Weights of a small GPT-style language model, trained from scratch on English Wikipedia.
Size: 16 layers, width 256, 2 heads of 128, MLP 1024 tanh GELU, vocabulary 2591, 14.1M parameters.
Architecture: LayerNorm before each block, learned positions, biases, untied embeddings.
Each number is 128 + 24 x the weight over its row's rms, rounded and kept within 0 to 255. Layers, rows and columns count from 0. Numbers have three digits each. The size before them is the row's rms in percent of the matrix's.

# layer 13 MLP down, 256x1024, rms 0.093, rows 109-217, columns 512-639
096:174138145121157103130115154122153142143121127116151087149077164090147184138119097129128134115109114168148123152098124082107115139117122101137104085100119083122130127174122065103138126121153093120072165130170057121072154123122109113085111155145149125085125088140069123160114128087117133122084178148134127140098202131151086093127137136130162159147114129122146132115110121131159128112111
100:167143138145172140123081135111142172134127116121128091147111114123149099085117152147136127110132106156113094134092103147151134098170128139085106101112129163108098097175144190143143140140167121112154118102106105122128171116101130131070189134127132115130149121184091141120094108139180123102142092080137129126118111151122164114142114153118140128169125149122147130149143115110123139146103
101:202087110129106145117147122126119092157134132119148124119126136144106131091152153149163108116123098125114128134135145095134121187118127104120112114072168167115149116127131087087133123130115150124114085153154122108125131148128089126114148161147132124120132143108154110126098099138135135116151182150141120107137114120098137124136135093164159098105178095124144160095118082120122144123120
105:102125131149139120084144139105116159114134180137115112142117083102136117114151116118134135135132091125107130108140128135134162115109157098118127126125131131188114105118137129168125127122168144118093123165165183137115103116094115107143196136118121123170121123118123097116122121131142110151125095147079097165151096107111116130114125154130108110155176115127132148115108146152123083148155
101:140141125169115098149118114135157123137141150145132143156150113116146178120118082133114129126174146136133104123142144141124111129113125149128100114135115148142121129145107094127133101133154131128169172104086181112123109196152130123102151139123091157183124126100126094170141132119109079139097170136116125114133099103122131164106149139111128112126130109112081105177133151143108161120170
095:095167122131103112140115116097113121130149117119160151152125074147101146148155178181114171159111150127129115165141154120149131104096151131091110094127117182134141127090127161131123131131164101200142127136122108104091117120175128135162149131100118093096188121096148151126127108120091169130091116130152168095116136120107139151112101099091113148110140135127165099140152134070151134133158
101:120098124130129127116137090130127122164128156129164118157130121127106138163169119167165157121100164129116119117146087118146137093119108197133140105162132131099140105150137156114125102089144136149099130128121124131144111141192125144145162150129105102119139119102109105129146109128099125127116149143114102127163145190126140127093141142189136137088150124140098128111144111116131094134160
097:141148099115137089158107122127127118126148150142100141129149108158171138110116157133149132064120097140130149164137109121094146170111125125112141083128106128126150134139121134177103104134156097141110158144112133095133100109137088141150168130146100110122117171122119129132123087113104134160097148136144089125107139132129125150167116144089105137123158119179119095130120148132126111133133
101:204120166132123165144147107112106158160161104139142100129121156105099146158124145119118117152158136119111127101154127143085137110180152135132175135118143130102203153119134176105124123098141163155089133120050096096166148113089148094106133130135135133098135158108115106172122147139114123145129118167127131121161149184178126142148128117153096092091138075096132119151118120083170121144139
100:155074143089132121121154116110123102113151163148126146124088105073170093147154078113104108149093145132156104084156121148153176121134142147146134139112162104144107134158142170131063106126125118134099157114134107172126157107158152128098183140133131173135116077098154146110132128122139154154130115100112148108105139116132185139160133110150140125140140117148151112130114138144078117114134
096:144102158127116105135155085156108101137118125128159143181136111128145151119110136140185138149116156100125191141083132109124154131092127092139103114104102164137124114126114112117125152097090136163123125095135115165139141140148136120121167175136103121123133139145125123124122122133120146123120092136108110115148163095135131125101156112114135168141100138115118128143123117142130124160134
103:126132125153124132158093201133105128135132105146110132111133092127157125131137142103120154139139163140117143116161107163200142126178126138147127120115122137094156145126129083137138143117172098126114165175123119100120114136132121129107144169085168137090184103102128108131147129160169120129090159127117098089172097140178120087082124112072110106124089168120123108168117130126104158110182
099:139129113126111105116155102094097113151143116134093150113130133188118087114151159136143104146106128110114162106078108079130141149147143118126121133106135159124111098143143132127096132069118161132139165133155129124124116121162138146092128148104181125132146102140128119145132108177121115134162125151135167119144111104131112108151167105135143117104161172150174107101088098140104126145124
094:104143112178168141088108131088124190102126115128097177132140135178159131162119116079115131128127129141122116122124129112165132134128095169143123145126124133132113133112157103128127117139126139107089155110101134113147136112133170110077134128144134116143161125129133130132120179092130103121104109109118173163131113110144127129103149115180109099184120106117182082117136109126175105163119
099:141134093137148126098134137119142102125156096159134142117113119131127115096128118121130155107130135085184164156137161116136125135094150139113104132143164138122097096134186138132123135165160127121112129097161110127124130087117093105158076109121121164161134086063121143132147132133134140146124132139157143097148100156133131152070126147083136080124185165131132147107089131135120065114131
107:111122113154165127143125133109129114124120127125093152114135090094123137098134096117147106116110143173112124161172158136113140127068111134117115114101164071097126126097123154147119148117112132139159072145120177170068128102156142121129149093082115152106128113138142140106176132129134116083164127139073115144131125143126132162123127155072125153143162135134139120110100123156088099130121
095:165105118155125153145164126136141175127133130095117112099108129094141152079134147113143089160168151162113161131158134100114094100179131151123169108135158119066138096106098140129099120124190135117133098183108120128134153110171141188141122107112090177158147097122108129129077084123156076115104121152103148148164132148170109111148151139137159111131133126123106123106123148145122143111147
096:115143166150126129109114143124149103094134120114129129147103111087153111174168160120158171159118160167167131155147133126144115154114124163168128091129154130112137150116171139115138118133122104123141132122122123108078103121089099133137124111098137140121145156100101099131074115120135124135105122135122077100125137136117114103161169062129164132119144139129109140143100126146112153116141
097:103105183128149190082145110133141153107126121116121132134108120139105095153118142147123106089107144135138097117152096062132144092102120125124172150129145171131120114157126148132120134142123127152128164115091195131079130111095144149131126145142123121155160089108110088125111157121100165142147092121133087096145130138064136097112142189125177132156092123125134118104155135118165145123160
108:099134108116174083156094142133142139105157131095137126088126132125114121160097164142140120140111108140141154100092202130138146124170115132143122144107151115177147164135106123065149108089139143175122137116094137082205111135099167143140163149111139120145075120142134118147118124170121138058114140172128078121148158124119121116129142164120037115141147117118134076121138117130123126104081
101:171151151129165140134155152124107131150137133102132142128124159121162086116139097139160157115113126168111112140163139115121115135084132180118119153129123174082106141091151132145123140154112155149124127138094096126141132182123111139125054129150108146124107137134148148129116101081130172130142127120149167085144121121171109140101161128117106161138124173085147162086134112101160097144126
096:141154128109135153119125137100124125129111116127106129105142119110117122128116100096093131136134126134165159152119160147112134162128118081128120140121107084118124106085153059121097133069119172177107102139088149123088149126085128153100076153125085165130114084132181150110101121147108129135154108144128100163160129150124128119158127142141141122127107123117100126127117125116152127092128
100:139125126142139114113111126104139123145138166084066148152085125175091137156134089157104135163130101133161128095121170163147115125131130123121133136116133139081140137147110120170140146123135132164085118140140186091118156123123200164154094122176110139117117131107096142141104139156093163117106118127091137119128112120111110138125135153154100102151110116159125112157120130121165150169094
105:129179109113111113122124145136139144125081122122117127117176119153110154106163126128101122140112084129111105128135128147127120132102154077169107093122148098139091104124157152122110138085154172127157087143113134198082138136141131124147066107148124140124109105167146151169144142139144131075133093093095160106137093086128131131148084118169119153159104142109096123099118158132125113117135
097:128138176143136149124120146115093103134160151112068153122146102147137169110105137166140128098134142124146136140138163160132135122155109145116121107137158154118121112103129124109211141130179144105161115093134121096139099119159118094111155119113130111089129159096051106132089123122136091162129079140150145118115099110122142153147112124151123110140114095144125105132117127143104118140117
098:103160123109109165112096147130180151149133141078153137114147083146170189127136070131123131113094120155110126159126117141124131097115167140123137145128170139144130107115083078097090135126196159135126153121137097124084136134177175104082111133090128095126131122130112119158122096158123123154112133138133136168160141154137128124115141128126109126084103131077111123157150102109108141117131
101:145169142148161147106091122132095181098114086095135131098152131088113075129133111126124150166147118117126133167128092107148141135111147160140131124132166141133133104107132105147142109132096122124171120148127087109132130086111125078145098095117151118171111144080116121144129098102117175127125131137105138103113173076169159094104115112128156114145133152121098141156138139118187099120151
102:142139134093096115093155149159142105176137124167108149139125093073179119158122141101153135090156119102114168090123095111153149159168142131164183144104116124135161139137188124133132164116130134128124102154079135096154148144174112113112117129129116157110128132097175089076153102162144103141144124152157173152087139146125153139122132125126104113136140113123109189121186160143161091141110
101:126139126124080147112137128173108142150149113109157123127093170134138155120147120096123103125093150137142087138151122142111131110103135139147139117149123137137087110116131132144137134180078105124146108113147163113150137150113155133123113096127147142146133147158138163151168091105119126173161154168118076157122124173101160116135050160158151132135093103099101095130103133135109123130126
097:071141142132140122120137095159118116121100171167121122113089100106132123165097160173133101115088148128129103101131117163147118108107125113175155129109105110148146127087177126091095143125079126125123145112104070167113149079137154120165147079109106138156096101165133103142135145178115089108145111119121111109126119149131092128092107159107132130168151127102153143142148155154110141166156
095:139122128145132101132130140133142115121128133154143140100120116139124145142145137108169111099136124118170128134138131142125089152118096143085132153142076124129127116114116119125177136142127142131110087083134107123118113110108121142107113135146114108082126148101149126146106195125102093121085142100176103146129105125129123131110064118127152120114116115116142151138127124167175108101125
098:131129150121089125138118098111129101122119120139128134120194164090082145124141129108094114158144113160113127138152110162112075139134149113151111121125101196128082088096134174129110145124119166159099169086137131140133102130157089140127073167121147120144119112161156139172109155114139119140099103102109146101090092071109133152145099122130107118132137162144093105144135130129116096141082
101:129065110166114127168095057135148176098166122129123132151110055145149174146079098108130146161127140101120114136102120132126120129161138137132091152136124115093108120126147140130106121125146075164155097124099157127098156087116124124149119140104122160098133172127078115099128134126092134166106151148122108102134143105142125093113139129100117109191091111126121138122145081139103132098131
099:118114112122103154158116104146120131113157098135140099127112137137093127118119101090094095139121123091116141149132105132094123068111138153086115184093184143099163125093134153097133147098118165134103142137130150108144137148101176158131125107144109098134100155169162118122169166107133125110143117109094153156115117117127087149142124171107145124121147093114094099110150141117141133157169
098:115127141130142175123138122128102150132143128090170147175121106126085087156111117174108129073138127148107156117151162148162144131104174125124180108136137183095136121160134128131177152127093153096146120099109099103149174152131101101099120141127071125157125147135103123138114142152127138169145147132169136135134136113080133091110145095125144147115094140139152127090139177103146115149114
098:137083108112120116108141150175082143147118141195140115101138071132155149151136123108117114095110136108107127167093164141132044123100102150154152082130110139107106140143156153149132081098112129107112122111133111080109127119116146109165128097118128130148129130117092152162107152119136108127124126092164100111161105094113147088141177104155164114116148148076115145114157101115113104155136
101:109132135188157129109154143131144098145129124111080110108120153161117178162142123129114168152136112157169046147129114105171099122121140142156131131142113132161130134095116160121125106132115117137164104169144087124143089146130138101132102127094101136141111121112175161109117095171113157137118139128128132149141134174133100105164147127110146124110123147135143176143137138122117103118152
101:119155127111123074117127160140150096114116127108122125104169137101138147126121072129111140142103149157087153139076149121099150135070101113124130145128156078166095137159134157126163175190122168143148110088154119130105070156168115161136098165125131143134127180182114154129093117142107102116107144144144130152147148109115129144184141124096109119173145127124115173133116119166108091164077
097:131106150136138125136165137107123135137126088164139130106097168134118160116114139117133122144114128130103111144136090117113129129151155093146112137140128125128136167132096127143114141133203136151069089149124124124137079123089123105139127146202115146097148086145117118121113139135127148157088093133124129112135131127165113100117105154126138155119142160147108107123132148139135152143121
100:104167144135116165116118130148112127095086097131098132141149137176113128111129131135091099145144116102129108087144170143113125133153122126156127152119156151155148132155124127105140139157126144115101109113124115103117124130124122107125111126131134117094155125117127111133084137147142114165111161154117127117137091112123141119112122158144107106120114138102126095148117159134113125145088
100:152144126140127195107143176126111166140141162068127175134120111157120115125161103137128151140166134099152133147158158128101084111147109120118149086119139135068149125100151150151113144122116147090142136126105133150137137113135133091140104103153132138129141107170132131130153110119127107123135151107126092154094147087137108144147117155120150134127163164134110147152139181111167103148143
103:095125128147107112108192148106143158119147140095122148124142126119108111138145133072159141097113093114156116138160145091133117144139150109146135108154117101100132168164145114124121077161078130131079180157133132091098168132127117102093070132105122074126128147133157130167113157099142125072143136161129142111125092112138121123151081113114111158152112099135115096140155138105126148141124
098:153103145187133142100144081143135159133161093097146148118142132108131139135157160100080115131178093060116159106082165124150162168125126182154120090151157113181137135131154151120081084130124141132136147124112102128142141137163117142142133129112136128124143158115098152113096124122125146126127133101170134154174132182116121120124144122140102123110128130130150098099155113121157140131112
099:072160089138128204144052152138123147138130143137116117102112124153135141119129146124098100155169143155119077131103105127095120079165120141106139128135124115126157111135120150129133150170081088129140090101097167134110157111133155138142121138143105141109133143088129137133135182088166101151095093119119152103140121121124148087121133068125136094094077125121137132099139155108138106121189
100:147113117106084094087150134146155132123117111117170164108139137118123143144129098172141132114128109106109114092090151134122123108131132102110126127092092129151083143110099141121110136156123080095173106133121100127151074133131128102138085124117104113093106077145130112084136093154168130118129099095132122125096153137097146133138102139134100141091162117161130170125147134169107159077129
099:179118130148145103098126093120127127144108153121159129140118187134170102122115123147140154136167150115112187156117135118134104138149100123106155149176080115117137142112171127112121110095154136156161137129103103119143127131177091165105164124109132110149109124112143191084159146162133151125117136115165121130113118138151145109164128123128105127126132143141199118096113158111093134117135
100:116160099100107150134130153137100120147098102135128096135108144127137141156125148144104143144132140135130165161105140103165153148100091173114100089142155078126134128131127144138124146099175131128104119150132104118103113125130134165091096147170135118148174165114163126099142115077165169135122148132100087157082180131158154069074130075145111142146117155119107166140120165127112144112156
096:130101118138109106087160169118111120130110157124139136120134156118131139144128122128151115136139119144143142135104092156155097121143090158081175126107086102114115128129108104111089150139156128136085137078170135151140120170132103104103131103110165118116117172122129144118114116147130121114142107135142122143121150150166145112122115103114141146111137072092092129119107109152159173153127
100:154145124127110163151178137126131129162128120154117119151139080140131135130157127133144190104154110120160138132088183154078143134145162121142140149133115136120132145138112134151104133149122124177129060136093161145108108113108136146126102124130156107159141092097155122103151129133115161115155130122141130137128156146126111109108097173112144134094139065140145091120131150143127131138134
101:065087126129113113137101124142110080116143095117135159130114162151148084150130151121156118089108152121096125142157183121130123135110137143116117125141091143175128119152083149145139123111117159127093163100123109132152106133087151157149104128165124103134083136124096124091110148119148130147169128112113089126126118146133116183135151102148062120155128132137107152130166086124128144143099
097:149125134159112134092120120144143145178127166134136152113120169131102146125154160166118110110156148116121121123134114103115156168130107091111069121101097166119128095091115144133128111126168112150137133157144121144142106154141098158157119121107114141111117108128143069137162127109152163130116110129136141115109133140157130111167069120143121136137119100148104158134145170153113131197136
100:112141135089161119188133196120116103094140052141140126136122158148152131115073147148108117094116124134122094123124105119148078158128118093124112154129133114139138153145166180132089087063107123085108137156141104119107144099121123156116134107078164091140140093154121135060125109178150130144122099113145148088132195125141116146095155167108142171125161107110133152110112104144136091146109
105:083102195158139102147155148114123083105097141138116097129138156132150145152139138091114138131124144109117125110165131073108176137160126120141131171148122123143119109124146090119131140097133101153133153109119154158115141106147165117114150107164127141150098129101189155124107173105153137171093152094116136157110125109119112121138144173162110099146108146123114126165124141140088150106107
098:097130132118183139176116118136146142102141124132159144149108128183117119158131172139126154158121103126145121106131169135134126149136112104083142158144135122149156151128133166149127134102123111115153149111107129096141135113139126136132121088130136168119116136136128161190137097139133077125150139155075105148135134136094137128166129128114137108125146115165135160079103057171124096131107
112:151144134120127129142106119115158030078113103137120126082143111111122128097130136105128113085146169086133119069141130075125000134139099157115117131157115134127126141123156140128182120140091107107135106161107136116147205134127141137101116103117149136118144114120075103096139146135162126166114157104181110116139166091111081136166147113115125140101138138171116139116129132146101142130118
100:125108166131146158172106120147142113150124119137125146116062150117095159126123069152089148148134103145132100161137137135099191133131113130104120151141123133163071109106146178092127116172119138141134130115083161066128180108133123130124118141097115171175098164100132136127158107135115161129122146147157127094113096146118073095156175107143129125095125108118125077113159120143186163160183
102:076136164102105105113132095163145144121144164112115128135148128139096117135127134111133116133158147080099137085129153101091119148138112107132166122119155120136155143088087125109090117172132117108139110130131182096126140135127148120092104101088152137104140158073109108085087123141157145135115082143145164140119138114123136164105122129133122133119116153098148120123164139141120141112137
097:181119156167158110059092100110161136125170135137107116112166106170111126148134137089098125101147127112135095125143152143105131085155142117129110145117125107108132105134136106142102113093090143150097157112154105132177147093111100121112112115129126155106144139131132090105108144122077125149123135140100172143121141154082153135166101154116126112135121108121147112144137132096067154159166
097:136168143072108160140102091126134125130130132141120154132085116144099110127127139107130116149145089157132145121129137121068106149123093069141105129124149139110115126145138134148153107075132114116170149147085106090120163123120104128095111117122132114168129120091118128133115103105144108161083138095136126142136129156127164088164156106105145111145116125131146084119170090106096158127140
100:166136098116098161155123135090116102161139147109139148084150124136150122121127112109130099156195119106174093114114092097163146115107125123138131129123055101091135132153086152107065109135148153105133161104124116130147149092078108131107120131080110116100166106156098108162122132116094087117117135177133103188119108150083128126103108107131127114128098129113089151144145097123140126124152
099:159106089169128158149094102134149127110125157075121107107127131099125121152116111126125185157115052131132165104127171129118118101146130139136131096151124121140143109170159092123118113112128140144145155133138158094118158117086212113103131126110107118148141111112112175118153112174110116151128173151171106151130140149147168125128139108153153131145127084134170107109137134142124124106047
090:099093131138085092152126134129171137136162140150089119162082105110091141136151127107148109104145121149094130138132097104194124129132113125112141112135151143150125208133095124156137137094183115144136130129146100129159137133100133108101134130147151141137132122102185139100107120111138117130149132111119088109118123143126157162130100103161162111131095155141088152116093172150115143112141
099:093161119146145131180112111154121115141114120103093134160145107113159113155111131117059129168134094122109118124164131157096124129116127152130071108145114124130107109152096145151128134126113153152126100127120122143119164109150062172148126170125116135141081145103157127112132141136151128135193133092087128102130135170129123131126168141105122144174147104137133135181119111144162143118136
103:129147147134140126154149149094081132151130157120138112126136145120083162122130107143093097126121144140134127090115171153167132141110118151091157086098175129087126139127162131114159148100079115164140103129145125121142133137110124142145093142122109131123105098142152119137103149114064109063126112156113124133127112133147096143144121140119115126114144158081150139166039150157155108129132
099:114122144143150102142108098110098119180114154158166184101142145151131133177141112119110105138146104171121120166139086115126123118098111140095145123138130159127138105156102116172120133146109117136104121143100187145109134135115137099097127166082158093101097163110141147116146160105092100121135118142130138101127123138116147140133124157202116101148133133124117120165140108101079097185177
098:138126111156138127125099104166107130148129146141122112165110126123158105113124153113114137128070140127141121098163118131142121127094135116125122115140123134133119129143099140202168098160129093128138134095120137128088114153134126103089192186140148139145178092128143125124113153165062112140101143132125129132138111126096125143154124168106110105142163135130150117113138092166163157159127
099:117133152138085141122127170108106145136158141103142116124116122101117119090153148131163148121125130155150160108111147088147137149150082097125072116129128152149136099160135087147138098114119127125134137127181128092130164148130062116106114105173093116111160083124099120101112127160128139132096104139106116150123128127125096066155151171100123124098083105119118152151094137151112124121145
099:114159172115135122142124097116097094141106119121135115105126057157160110151143104145109130120130131140113173114131136160106151124160114123113143092071126133132130141123198154095097117089046154082110147120102094149118165129126130122153097111077130155144122126083128105088126106128126129135088122130141124111107162105159121121082106118181117109158131108133152094123128113134142155123132
096:079117099170099107125136120135140135146102119102170145054105143123115119100109112155119122154114122116132129116121130158117160154113126131092131094141104129140106093167129135120145153133140114156126120076157150118143141145137068165158095135116127149134128124147097148113100124121139148169121147121107104121125094138133138120123135138093141124187150178092125177118158081128144125125112
097:069133120081091133113129097132149180133130124116121136152137113159114107143100150145116083139126093115143132158166108154160076110091142142096115112141141133117146133129133144133131120163187138151152159114110135148065101201098169115146112150104116135149159154092148102116092143161143138135154115112159125116106091142124127130140126099129153087119118122154135165128119138140109102151120
097:113113110162141125137171179178164114112106163122136152088118110098113112156169143129144139138112144099096149137113155083134150122109130170166100145131114141164127123114109124117149165114087129127159155168124109134102154108148160170119172163088063139131107131110149111106126115109119121126117136150132111131128131074125093079091149132131100139104085103148103166115141144127112101127140
099:174166125131147099150164147125156155134106143100129145141137109094137139125184141130142077110136093121140155164166133135120149132140143150165105166161135086103133107135133107160137123115135150095081108154121154140145139155113144139142141136127124097120093124124136111139124121130135113145088132143127136165133123117094100125121145124094156137129155130126091136140111088150142130087173
100:096094156112153133089108107113143136127143123101055161109108111136161142144136132078138124108155166142144127179154144144105102122128110136129126185133120096134119082135095127099160122116106141150157129158141156146116069096151084147170117145108121133115119099121143133131097148146080115110084139060173145134111137147147172066106128111164148128132075085127121097132122080129147110120098
106:146126133165138150115099106156148122118113149078157108139121147085144123122144076151134135069089142097122119099104122091116139116122157106153104107136123119150114145115158133147134117163151109134139124138093079131133126133131169102124176129109145115119158155140147125131170115095130106097118119088155080109142122123113123147138137112138125120071134155086126154147173119113122184144120
097:109134118149138139121133127155099114131149131130132132104104138088126147170138111128111136118162142105140129154163101091149126124128121135128148138080094085104149115150134130153103168118058145085116144078149136094109092144141103150167184155134130081102161081111125119120130134146158156108166135120140101179140121121103096122105116114090182124084112094123149157161091122055149110137112
099:099110152136137111116134112118138108117125135117113155109126145154131135098156163123154146116124135141133143141123109114128171094109129111134128123101139157136148159150107113112112152123104096107155138138165146106168163101122167191107074112113137121165137109118134159109149113134107147112105187141112112112141174115145117181145119141148130147144143095152107139090122121136150116111155
101:148129062106137146127109111118042162123126154081108111117113152143138121131062136102121092136156129115125094144162162096077148151171157166096155113112141108139089179111160118119151117119108166116101152130126120124143105128109184176146111134132148144160144116169098162137159129095140127141144184174166139155155160142150135128114106131133099110099084165158099134107118182131106134103118
095:159129162143104112156147136069118129090146170136106172105104135118146145137094176099124185118116112119111130117160138116156166126130125120129134159178179081156132170122149096164123103159151151143111078141115154170116113118123123119122117132147122128112128109107131170151112137141112134165153133102094122144133115129102133149152092111114136134140108139163116134126115092151111109104163
100:168118141087120121119100132147120116117121106164141125120138125129136138112125147123161153117182136102128139115113106121123097140137130106112143078139125143105113120092103119108132141063122137155125121114129114167164131145148142138120114144107168144123132111093107121128111095096119140160128101116139129153144094144136148124107125169141142137120115149160155111140101110119104134133092
108:151098136108125148122130139156136158125139101145148118138151113126110137111137180112145127137114149118110116138103157149116120139131178123114151124144109157109121158074096103145087131138044097128093137135121149133137108102135108144126136119160137120160113113137172128130127115125142155116090094154111170178145190132109143147123079090133106160136124131127110151167139125118136112155103
099:125140143099153139136106120127147137118095106115128115139132143117104119129132126074102091123131115114136161144091150136130168139150148126089077140145160137138153124152114138118152103122089089116143192109140122106120125110158129094120128149136123136147097110194042104125099096141132173178107089162141122104097162181152151132119124097081112170104096112152120140110111165110113109147136
100:123127123119120106119108148154097143167125132119080103117132128074128160142115148098159126159101161164143131099161176105105116136136144164121165131139138135137078159128145101133143132132164118102114123089134147135118085121136141110181146146155106146104112150144092110175118109095110085156178114108097137074127171126134128115154111134145124127123135140148094146097163103129109142112105
098:102132104059119113151118133130096136117134140119157079098150125145071122165123109103091141118128136139139126099136085122158133082094074124128152135143146149135082107138136134135096106151191106120162164125154097098147146118110180136125080085146159167147137107097102139137099174100175121200130136123117128118139160113142114154127127108134108129132140159146181143136184096113094122113171
101:148148141144127122121156118154136145143131112094124131126111199124170092113150136090154122130122126131130119117119150111127123115087137113078105122110152125138135142125147123133115125156171114139086079127092089131155116113152124092150132139135093125171112088135109132138165116132166141128144164115147125168111106159156088135107152115117164118163147152114126159135125125146116093137156
102:123132116115094131185151142119170114131187146123147082191163163131115118126119162081137122121152171119124139051126105101134115136127094137118113149158088122125159130137165143138144118141131137122145106115171129125095139097151117126137106132130133110113114114122118128112137189107123097129151172094089140089139084146100115129127126099105161183110098159128147142131098129147159100135113
098:154083153126151135110145129092089118126111135113102166136127137115112134137164112151135170128115143164138112135101166083130159127152115123131136094137141124128115093122134086128131146129123146115114137078131099181103107127124096144124135138127158127098099109100133146125138126112121139120128144125146141142146138132117151171136108157109091136185143130131162111167162143124177111137159
099:139164103161101137119142113143138128113151107098156176109092153177153117141068115116141131103123100193125148108148098147116132158140135096158111123107130129153113065129093083109111160128090094139157111133136080125130163167117114139113174141101132133121110138125147122133128108147118137148114165122147113066121133149153118094130161125182154106128116120141130102086121147157125131110134
097:142121131157171130123117105100070097133109165140106153155133129108148130142113158131103113129136116116113147136099122091111150154117156129145133133114134105158102144150091079125139108121161139146125130175133104100115154181146171140188105122114138149103143147107106115121128129155117138135147183161155109099163113147101137104124123113115113098070152124141144137122152125176172126096138
099:143166130119155123138177192131119111113133097095129108084138104127139166075129106148111105142140155107118071087082152126143068094141156111083164096112126128156092158103102146154110138144099115125149149141137119121156062175124144133112138133169095140064139112153180111117087135124095114115132063122130147157134133146120128170129134149117154119137136142118098133156109107132106110151160
107:118164158133121109134150146122119126080111100128115094128138107126135175115107147149091149150178082178105124131129106104110204092108111090133106140160131091123113111138119147136128107134183142161129141118161146128128112122077119134131098175166127149151103142076105127152143151110130108146129133150099111175127150147134109134125148129129124095119111109123125132158106138124155096137156
102:124130132115103058145130160113127106070083128130171114119146114162142134101107078137128138116106141114149121121150115152140133131125110119161131063155120110153112121109167159099147135127063135141121151128117144114160113100114161154129086118146174139119144127148115091171110120162122097100134139117162147104128161089172126134126134088106149160103135113134142166151134116156133129106153
102:180144131107124083154126125069155133141113105173156102099134083149093159110134097113155130138148110107161161128138114098121117103115136146177131128150078122156098110102100066130130171094182107106105116142094090131115119070125129111098181129150118094102121116145159124115145108141093105125160100103102079112141171139111121124135128152127124126153133141138152137147155107148122135112125
099:158084149093103120105173071120165123104091115118116129083119171162129128092124136152099100102114116146110125155124155097164122113148115096113113124165079104150102126092116151117094181124101083125149131152129118106200117156162118120089119094147124116122188125116143109110118133128097117132104119153192138145132148134122122116136155159159141140142105125166148100132098122133154099158116
096:208145175168114088142112083134118140135108169122131070137148127148155105109082120127116168126079104126152137096110113139125087151165133128145098161137120134086081133100113155120145081147110118140115080077107160088123139150127140171130126156104140112130146118070110110123114145117106091129158170140104148157155138110168153131121086146133118142152127111124110122143080136111113163147116
101:130125130108107113150096128121097094132118137107125083144149141135093113139099129100133090135135127106171108179147104113108099130118119156100120106136191120149143101135102149141125128134161127135171145114135152106150076110103089112144161155146121133102157109115141163138138171175076138118168168146137154152139136112145179132111125146123128125087126155109140162100127143141131130115106
096:151124118170112110097120151143220125125145117134110158106106123125169142104109143112134112142100097146105130110148089097150164146119119156135113130069146119147091100156096082171141160102167124061121149162126159162138092107143118129107136155102116088149122128151095150118193131119148149147127137109149120092083159114134114133091062204105134125094127167111083081132104118133129154142114
107:130151059125108090136090102116151100125140107124071117104121109074167114126133145118133154145104154089119133109167149115141135125121095158134119144130134117083082084123120123100165156113095112097137139113140141151115167157129092127103131131099134136144178111149083130147146108101160182124122172134140127142132150122164171159123117117152167135133083082139124159117131155126071128121123
097:127165147075130134117103168182123161151126139112121098169141160084096124140129112119114110142154102165136094142118150144119102135077131133152144151113132116154101144144132080088129151174157159155093127153093148104136121084179174111103130156150112137128085178089149117141157105116107139142145142144147145106130099121114128108124122165087103151117096108117113100102194164166138121116140
105:149156136098114116165138097097103124101130133130143127132105117142155144155163133121140156122166135126144116130125117162130128055096164073194134129159131112100159173123128128116102146136162152132138104114126133146187111143144125133147119104139113096125069123173175103139138099125130135124134111119111139166117078109127150126145107111090149135130113130148159108130118072107112106080082
099:146141096124136104116155194115114152072136126126115144104083128108092117127113170165143102099133121136090111105107122151133139090139119160129115128137190092085116123126132135112147081093101132145128183141128093128163146110120158129182136115121183132157114184146130098124179139102172109096137135121098129120100150108145098145105146107105133095138153136150127147135122097132141097097215
105:097133122101160087138138110088150069134164114116124125136140116134173127150130082131108109145131121116158132128120123134112157152132110118119112108143115135134121114115168163089158140084138146080166128145181124094129139159150141128096134090116099173176167158135103099108141123160135138098148163106155114146148119112188129157086121131163112134124111156103169120135124116157131144128160
098:162117126152106119117097116128108125130126123134104132151145140141149126161180198125129165145103117085121141140089114132119131128108135165143110127102153144123124155143184128122149142170093140117143072130131104137108134122111128155177174165114093143145131133133113101151107131146138146115145085145125159107134155143120125152105098118095123137100147179146074154139107123118121161138107
096:096136137119131136121088105131099128119097127104164146127120132112130116124122134131141148144137141154177121127124103136123145140142101130139076151117125115088120052145136109109147122139177109143134098159163180097150151113116139120122168139105164119132124178130100150091136145136121104147148124116141119125140125140083142138153121096151134106097134118102177131095128102146151153094095
098:111117097139106111157123108134161136114167139151163129127132172187085111105129123150128114130088118117139130156110099112119096127135136150128115163120148161132140108133122108110121131139139180157122123186165155103085093112093114114132142101106154100149132159146136138143068170122140137144122109106102138111147102123146111149141121161131140125148127099150117133098123156159163163121109
100:123137142182160155133073134103109154109111125115104173147149106104149140123141081132112159172129130118168107108127143143151145135110115152167171138147105116127133110154119090158156113155154114129154114140117121132133114118095160115163109120148117148126124161136141121169150136138152175132116154127132131133169107105113126145122089111106198113120132132152136138138129128091131125082127
101:141122068140137087151110142141148113103085068122135138113132109128136142110122148125143171113164164111134092084112129139129142160145119141153156161102125105110129119147129112124122119145077169118090151149063151088149141141149127105109150112096106159118130105136116129147147120159126167075125145119145096125147123108100131170133138138131095113122143129118141129106145137161126145120136
095:145136102120116111112130171137131147151165098112137094113109142112128110136058174116149132170120145162094094117151166087120162112111095156159138161104182097117163136143158128127114114122139135111107082133123161138153101137136150144103150149092090087110118157093108157149135131096122119139121127107125130151113125132164105122146125114115169104133133125106122158138127090166153105124064
098:151092112104105141172127139104150147082086151127116147126115116142132132169159162098111097143162070113157142116125124137163114090141159134113138104120160141133179125136120117102140144134108129138106104063164125100174066139126129110140138151144095126119152140116151143109170104147131178110113170060158115085137154140116169145098140109141113114133088149159107146118146151108147099130092
101:126082119116142116142096092119147109071142092155116126191082102117132117110082083137176147129126141100084133134104105160085158137122120096102119120114124118136128110124131122127130108124135140140111157088141119094107137109121171136104099140141129132114105139082084148120160172102183154099151139151086146181111086116166102129099158125139094137164129113148108117131110131154139119119110